Part of a small language model's weights.
Size: 7 heads of 32 (1 for keys and values), MLP 896 squared ReLU.
Training: 145M tokens, 8863 steps.
Each number is 128 + 24 x the weight over its row's rms, rounded and kept within 0 to 255. Layers, rows and columns count from 0. Numbers have three digits each. The size before them is the row's rms in percent of the matrix's.

# layer 5 MLP up, 896x224, rms 0.0493, rows 72-128, columns 168-223
096:095098100103181091093086138108134136123161147129127156168162179136158123092133132142098149125113115126130104159147097098121116121109158109121150096076107133102133143125
094:082117133131128120134148120132141130123141120117124127129158128120151118111148149120155178089118161139156154132134150066102140167092126119114119121149169105122135124109
103:106118108107107121116116127154078128087153140150126124152101097153139132134122176129162141118156150080121160153138137108106131128137147116102146138139148157146112132102
105:109140136178109108146112116128118118156059119143090120119128120105158132122143126141117089083119123119111103125135096136128084074115132146122164129126148131147109127144
107:146153135147122164103147101122103162134134129157119137132102110093152079100114160124110108093182133150158134106128140105117132123122124103146137104135107097090149112123
099:170128098110109105115161109112097160135147061094145113117184126155118132117125154113120115104119136167138189114135114115133110112114171144117151153053123155149138119139
105:080120143163122148124119099096149129132166111140091118084140177134149100149137149112131128102116126090126122143136133123091083142155148146131201109143127166147153165149
106:108093123116113146089174134099097095125100126094090114106075094100163138126121141152120125119149124088139135116113154075155152098153124113140143155111130116138142111106
097:159137142118134122142161103111078143132099130146115166150118131113138144130149171130127100126135145121143176136103143131156106140104161105147174168127127153160114152151
103:142109145116168141102142084127165124159127122159096122102152150109114115169150093125124111099104135130090168136120121125170142122141127131138167127140095169118124140089
107:132155131128164117145166141166107145125116088129100149098090152113121147083122138116182194136119110129112136126155057114095106104133163133091135129107148207148169146101
102:135097124130130150127105097118083177141088125150147159142119153182104091133114099177126123129119201158120155106128171100176130145092128105137154133131150160147155153142
105:127119139138130107149162135115118113096158144118085105120121106122132130119099134145206131118109114106121172107116130152162128118174124140083158126105099139150102159133
087:160146141131140129153112149174164164104146059097145141128107092129142110106113114131139127104140113114136175154125107049113130147154104150117109141100131127140162117097
103:127150122141078135116145121163117122085122080145117182100086130077150133163148133168113128143131130122132130135150149119131099080134121133146131163128192134115142132080
099:120072109122141121103125122104130130126082099123110159184154149114156154136158130163151154128118181126136133135117137102107130125108154133115115140099119076115127132103
104:100085167163075176161149113153144110104090121143131131139090151125127065131109121157168130122131135071114124111156128090107132179128123109100134116135104117119117135108
100:147105084142124134114122119165141119121114146114112160178124137132131093182160145139127113116124171127165127164138121110114074144139153154134130133122129102136126082125
107:082170114123095131104100141130137141174164128154090105178137114128112164120140144118140122107120121101073109137068141103173098088163161125152126094141093125112128116107
092:103145086146123122125131150135114142156167141130128118136106140129114133136149173083101165117146155138143113133092116132134097156096135140116120134141174144120110105130
100:109116118132155126082150106152118142084082128149104146119094127172140113103178125126131121104139121128102141115107103163138124129119103161105124156122146163109129157122
098:126114106140108151132187143115135129134145103141143131093144136116151131104096117127108144098131127086131105155146099100134144129157134131105117136133141102182128139134
102:140061113145098109161076111139098149090140105130142161129167144140127150106123129110107132136133107146077138142131140159092147102111158137137146123098168156172130120123
082:161107152102146155133139111112096142103075111157115114090110110083139099108121101109144162130134152095130110112139120125144126161131116102120174105125135113154144178121
102:178134090158144176108134097093093102157144089126132135094165108149116103179124117118088130067080149145121157189148095129142119123138123150159153125130100116139122154152
092:115175110175130120102159126131153168124115113140126084079111123120121081146146125114156109133141148128162147121129128081096108126141111141119144127144157131120113140122
088:169154131125151115145094118117083148138117107139162139150167175120152106164122137086141145109132121100136142155126097119144086135126123129150166114120070131151145097109
107:145140133142112111109131114139109134124094085165120118152140139109131144103166163096128126110107111124116107143127072126112118094116151152150166105122180142135116129129
102:137128095133154155107090088172126104169151104139127101105096167155124123101134168141113158103109165146144127115152148122145093138097157153129114112110136129136159131127
095:095126178121129130111093153159114112112138124103088098148136095088125108101098134156126158126092098114126115139162141133121154163136076140156137131124137153151135090151
101:118073113137141134090134139115129134160116124123119147143147153117174160120167134128121127144137117124099160140151072101125102094157108106096129109147129129148125110131
102:108088108118102146116115069109122176112119127135139145083159126104138086132147095121098078129143109116094125104123097140128122157117117091159136148120071106106176183136
101:117134100115123117081157165144146151094151093127130162071127106099123109109160109137086130105123079128143125157131125140110123154122136138118168135096169130145131100117
108:168126139142163128099119053164141143084106114167117104131143085101129115129092078104142173130111139121117178146127116096112154125152107132132159119121124137200128098133
100:103141103107111143110123111113121119109150136157087091133116123148127121114090111114107120103070126120117139137095158149184117101186142149117153107168119101139142139127
106:139159125113144135102139117194107127115130095108150132179155147131123109132152141113179174131118148105148186118129129107160131137079131145156162125117173153170115140123
101:119079127125119146093139130095144149130100099138125117130135153067114121130128140063109135150108138119062125143125137165103160124172136110128128133127095099168159132081
098:142155105177162107151111145103080147139094087179117076095090169132115119107156153103130174108061131147182133110145148153140124121123140109111134100089142108117141128124
099:119087114156075132087084081094117119088144096156099171161127145114153115118097130095101128130125141107101128120135114105140135135090114100095137094103139120114103101119
105:148121096149105121138140141111128115141109136180133118148115095107121078136125130096114138141114106113128127144123117143161124126164200105124136151135088135156134138107
089:150175151153084169133121159097088107119091138132118125118119168139109118112086123115135139127175175110138168143144162116139132105107124152126128112148096144126120139130
093:122145126147102164108114100133103145114126086147099103175109128097143125153117115128107142087127138117100143160156121119173151096142095152130138153117138129118155102156
083:124175082183097103097109121125105167114134157137143149163143155094171133121108126132173145116155175113131126135153127103087140152117120109157113108108169139142102104148
095:105118106199110105145113109108143135172102115122095127139113162120171071144094109147115147113125093093117153136109109119164119165165150126138110151094135140167092156135
086:156102106135151090110137114102126156193146087139102136127116106117127139148114137084118093132110068163082151172145150083119106128134114163112130083145107098113152094118
105:111153143141150139132120141132143126133129124125124135125127139113150114081114126146145157134119122096095143141175161092156150134141158140132168092135157104159125133110
099:144115112109112113088126164112100132131099067126095102147135093111132129135075119146154176088132136137132127171119135114138129164123116088136113085135152094155161123118
091:179126136121143173093112130163132117119103108121147124108099142122140135121099151141133155157127142106131155098128124103093104140111120121145113155083121098161150141108
096:132124156115123123131124096143094134094117127151126161138134111104116142118123122129144175075124100126100132151109168139150109113108135117134145168112123147090155123094
096:107176088104089133138128141108119114124151115125076113152129116116160121111118132085166150111125150104173158144165115088130139159160116123127145104085212149161154133105
096:096167097139130113113084119118132172125129129164114152148102093087113141099136115094115140154152098116115154124123130132134154148165127113122112147084112141111098125160
093:135132136135138108085125106105109091086163151156075107137153125110170112155119118150115118099116118083124139107120103131173101086143172161091147103110133100126150103102
096:152111075147139145114133138120145159169135121127140088126135127134159129102131114121134132114122118082131125136134126112106117133133114113101151114083092143154143111124
096:124141137161113176120137093130140141146128122112130151143113123147133108141166139076110103162139177075132157115107103101165101129120127141089119129137156144129117092113
097:188141116191144153121125148115156155124127093162165095120121151133127107184143113117107135101100132088096161090116105104123137170171091106099144135127111120150121097111
099:130144155152083112146176096131146145112128121177130131114122157124158106138114126111192113139132136140133124194157127118123139155127119094142126133113129120140110148145
108:127143097177148155132107100125083161146141118159078117122150112114123136076093133095120162108145124151127110126168113118145098099130156099129174118138161150114089154139
# layer 5 MLP down (transposed), 896x224, rms 0.0392, rows 72-128, columns 168-223
097:114159102137135150128107127149148072123090113119106106126155074103133131092140112099097156153163128107117109094180135096166109149146092147114166145135103147147141139119
096:145147147145127122122123094127117125075071143143115137147152131120122135145119164116166136080098118120122151136113127178119129114158133156085139115117125133117135133070
103:094121124112147143139123120094148136154124152147127136100116127120148159147130150109130089094159133177155119176116141103150145143143116100121142118101121119156132128141
106:119093136121131139142167133128113118081146137122125117119076145135120136141116158125130160153118122152110129155067137114104111124108152102112103117137156118142134124088
105:084125124143138160122136113135143144104166161108110132142122140102102133142089132099149122124121123140189172129086080120146112117097131126122154116119156138157120140154
102:110145179160097135156115129118146124092146111130109162117127113154112173149141107147147108129120158146107112103110131119118115154122120122107140116144131116102192147114
104:148112150117137132145084129076129126160129139152107151125098139148114142149157160129145149097142128084166110129157117082116090148142107126125188129107149145138110139144
102:148150127153107174132145132128153121131123119104106130125147084169141106136131136128164187153166125150163096089121122127165145105136136160110137106093094115141115115151
097:119129151162151112144125115187128082149112108139128149146076140167113157125139133161128143091171086133120118141162130139174123117141139145112120086114100115113178121113
097:098129160120135164121157168116143162148150140103083169164095190104128155103083145149111113124119141137103144107144123163102133135115157106135051123168091141116130138130
102:115106144117130151180118165131072127139170151080180165082146180136141120151165158142101129131160146110145116069134157175106099161131138107120060137171121148125110077106
100:140180114109094134119143135161210150150079119094170117134141106110088163111125152144113134166160112125119148131109091094095115115144119131182112139156138162156112146123
103:147166100132139129135119162164117120120134145144128133112130160117104142085134177128087122157115154120113125143135122153138074094129092127134148142092108171128120102154
091:103116132108087129093163129168137131133125115105076179153119110138141159148107153141175147094140140108107142142150120101142090068102142136122121160140142129116102126134
102:147121153138126154132162140177157117117127107122159088104105141108189138172140124151123106149130127100114133150167148123131143031080126105110170128133106128139165136112
096:116137092097143158169099115115147154097099136122100115137129152169144104156112142116150114127103122120128120136100131132108110116103129124132101076114160098156140121093
103:148101097146113125144114133152112153118116144131124075116127123127145113141117139170141106138117142096132126110168089145119072110132137147112148106117126098117176097086
100:103171105118108081117072151109167165142127118130098147121141123093112132104142121148117133120117139127137147155097152080142089121138166116138146153167095120169136148179
107:139094161103118149134152162115132091135191127139120122101092152154104121137081113138159136130162135134157141097113112135134145141130141113131128151131113113111118115140
093:191096089138098185143119169170144096099124151099131138119152117126122120133102095160125141163146149147135120124089122139178117147153106129110099124092122102132113140131
100:114126158155126137094156135111125111143191126100081115153148124145144155134125128089094133083133102146123103076158148184133095133109114139114121123152150124159158137107
100:075107142097124126103104128152146147132113138139122083172159063132124178088128103160129141139114147087194154124145144153120128141179123145115098165095152137108101143097
099:161122113106153145079119163138127142089121134128136078111147125107142157172081111102123108137146128126128139132124141094111130162152149150129149079155125086098146180151
085:128138118156133148142065151141130107139216114141152132157132134155132120085177110126160159150112144161111138133182121177126140126155116110152109115118118116093124097099
102:124165117109139156144163095136081138121143139168075138159130121128119113129148141177137135114146110071162161113143110147125120097149097113147171128134132131135115121120
090:119147105115139144154142158145122127076180130128134116145140110142109105152138087124116130101131142110121129123086130140156117143129109141109118208104076106102141109070
092:131087108118122153127118131174114079185131108133117150121136120190130115097133096147150134123138095134101130132128156138146121107130117141130112146131108128143149141077
103:122135144153111126126105143109134126116109120136115139174159089129117130142121118058140156115110159117130137145134124137138127085159138145097123155135136114117074127135
100:110121170116121144107148123133119077081142168149118108129156102139080135139109129131130108165154162122087136152128120119114154104125119122117115150111127129129118150105
099:087145115122122125111109097118095150133167075128130126129132118083076126173124154174127128128133133114063153148206103159152098076179157134138136117134179164123130136119
104:110146128159089120145104119119129157104124135190126111141118121141150115146136085121089130152156144181154164126117099112173093134157087161133154154126132121136105161119
100:129131109079126132136135131137136071129158121102160109127161104144140096141105127135122146161123105087097126166095145083115100093119133160105123161160129137116129121151
101:098199120105124123134126196173132110174158128085144141133122138140153138127109150120152151144158130121099121158115099139129114102110074134117137160112126152154130079150
104:149133152139144116103127137131128140133127149105131144131154140142114118136140139119134079146129083107178129099086148174127071151096127102135130100145131144119172096135
104:090124103141158139139114108181130148164158136130129130147154191133129170119131097156131144133104145168175112153124157120101140156119138082122117143135177136109128130152
103:091134153168153119117155120167152088104136172122171045115150114159166162135118143147122143137159131118120091159122166150128120158146120097138091100124073089133142121123
102:122141180109083126134094174102138149133140121098168113142116088159129145142132081136087182114134155054175079168151093111124119111172086151136126125114151149105113088151
101:128152121135162142153130100127075088114157097081141123099125110148131139145151118127142098103146163132226111154133184137075152100113139132156094100138143147097112105149
097:150099120152121117146115130093100125169136181171113107149104121089103131125137157111127136106122096140130116107159133149162093139130127109119160149134143142145120143135
104:146137132116131101144116118171141159105071113128125082179146125098138169137132075142143092099072114106130170162126129124167113138122130123103155129071182127117172149096
090:126123120160154079168143165164108110125142145180141097091159140118107152148108140161124128108080119139111118132128105128161077136135141131084108123097106185166153127098
094:123090145149152196155136094150135160099133147142124155130148132092154106128094104150154163183148114158165151137114097133135145106115112089155125124114133071141141164134
083:111124149119176158135098147120140142171136109120106100128137143149141149120172090154175143131106103133107108135152109103120131124151106134100130160108104174148143125131
099:122085149122132130147123128157090100127108114120131121128113155142103134149124169080148121125155119140115105144106184126122148096137128087129128140150136143140099144158
088:113130089148122155110163106085120139115120142164134118097131154097110150096089169134113140154136132079124156122146091145167143108118117115127155126153135113172078113103
111:144163094087110110139130116114128148114128141154116149148129105124088133178082136164134096111109139146118092110136142194127125151066154158140113107134168153124188096124
097:120095116121142139138142123101128133133145145117147149161134147132109122141167142140148141110115112124119099134135145123141119109146138119087061124145215136114105113103
091:102146142174118132143122122151143146117128140138121139159139135116102138097134131186073133164117083148105099133120085114128114087116124109112124103121116170126124114133
097:149153139116116121105111152166177104117153142152116150134179138133128152133125104109127139100156125124176138143131125108112123123123125080161116162155115133116135155116
098:165159140110119120160164132140120178112178176115095127137138111155121116066119143111127114158129103118162136099133128146092126138118124115154108100148125132181128121135
097:094103111113108186134136096141111114155153101163141143134136130110137077129115111130153128122139139128119140154112080186132138149141076130136104097100121185149141096154
094:116170122097085152122133136126127131164147141116111162147124140140115089165140120082155117169110129155121122101133114109144152147143132072150122110087129120108145117112
102:115122183143142143123120117115116138127130149123128110122131098126182159157100123109125154169139134106145136130142118126171139104131153101121122140113128126117130103107
099:176157164106160105095109147129136119168155174143128105138117117119143115144140146135121119124148118112176132130105140105144121118075102122143098134159105093119100123113
097:116116173120134118108080144126203115124164077128144154123095140089135120152093124120131119115167141092148157126113108136137096129098127120117089126137111141137108123150
100:110111123114126146139128128097124141115159153138166108102099103175148076156096152096112176129183130163156099122103126168155116120110109109126126138172086120144143092133
103:100134136110152144128125132138105164117096160130118145140159129098140117128134138102150142148147142125123153121149141119138123082109116097130110129122139120129116113152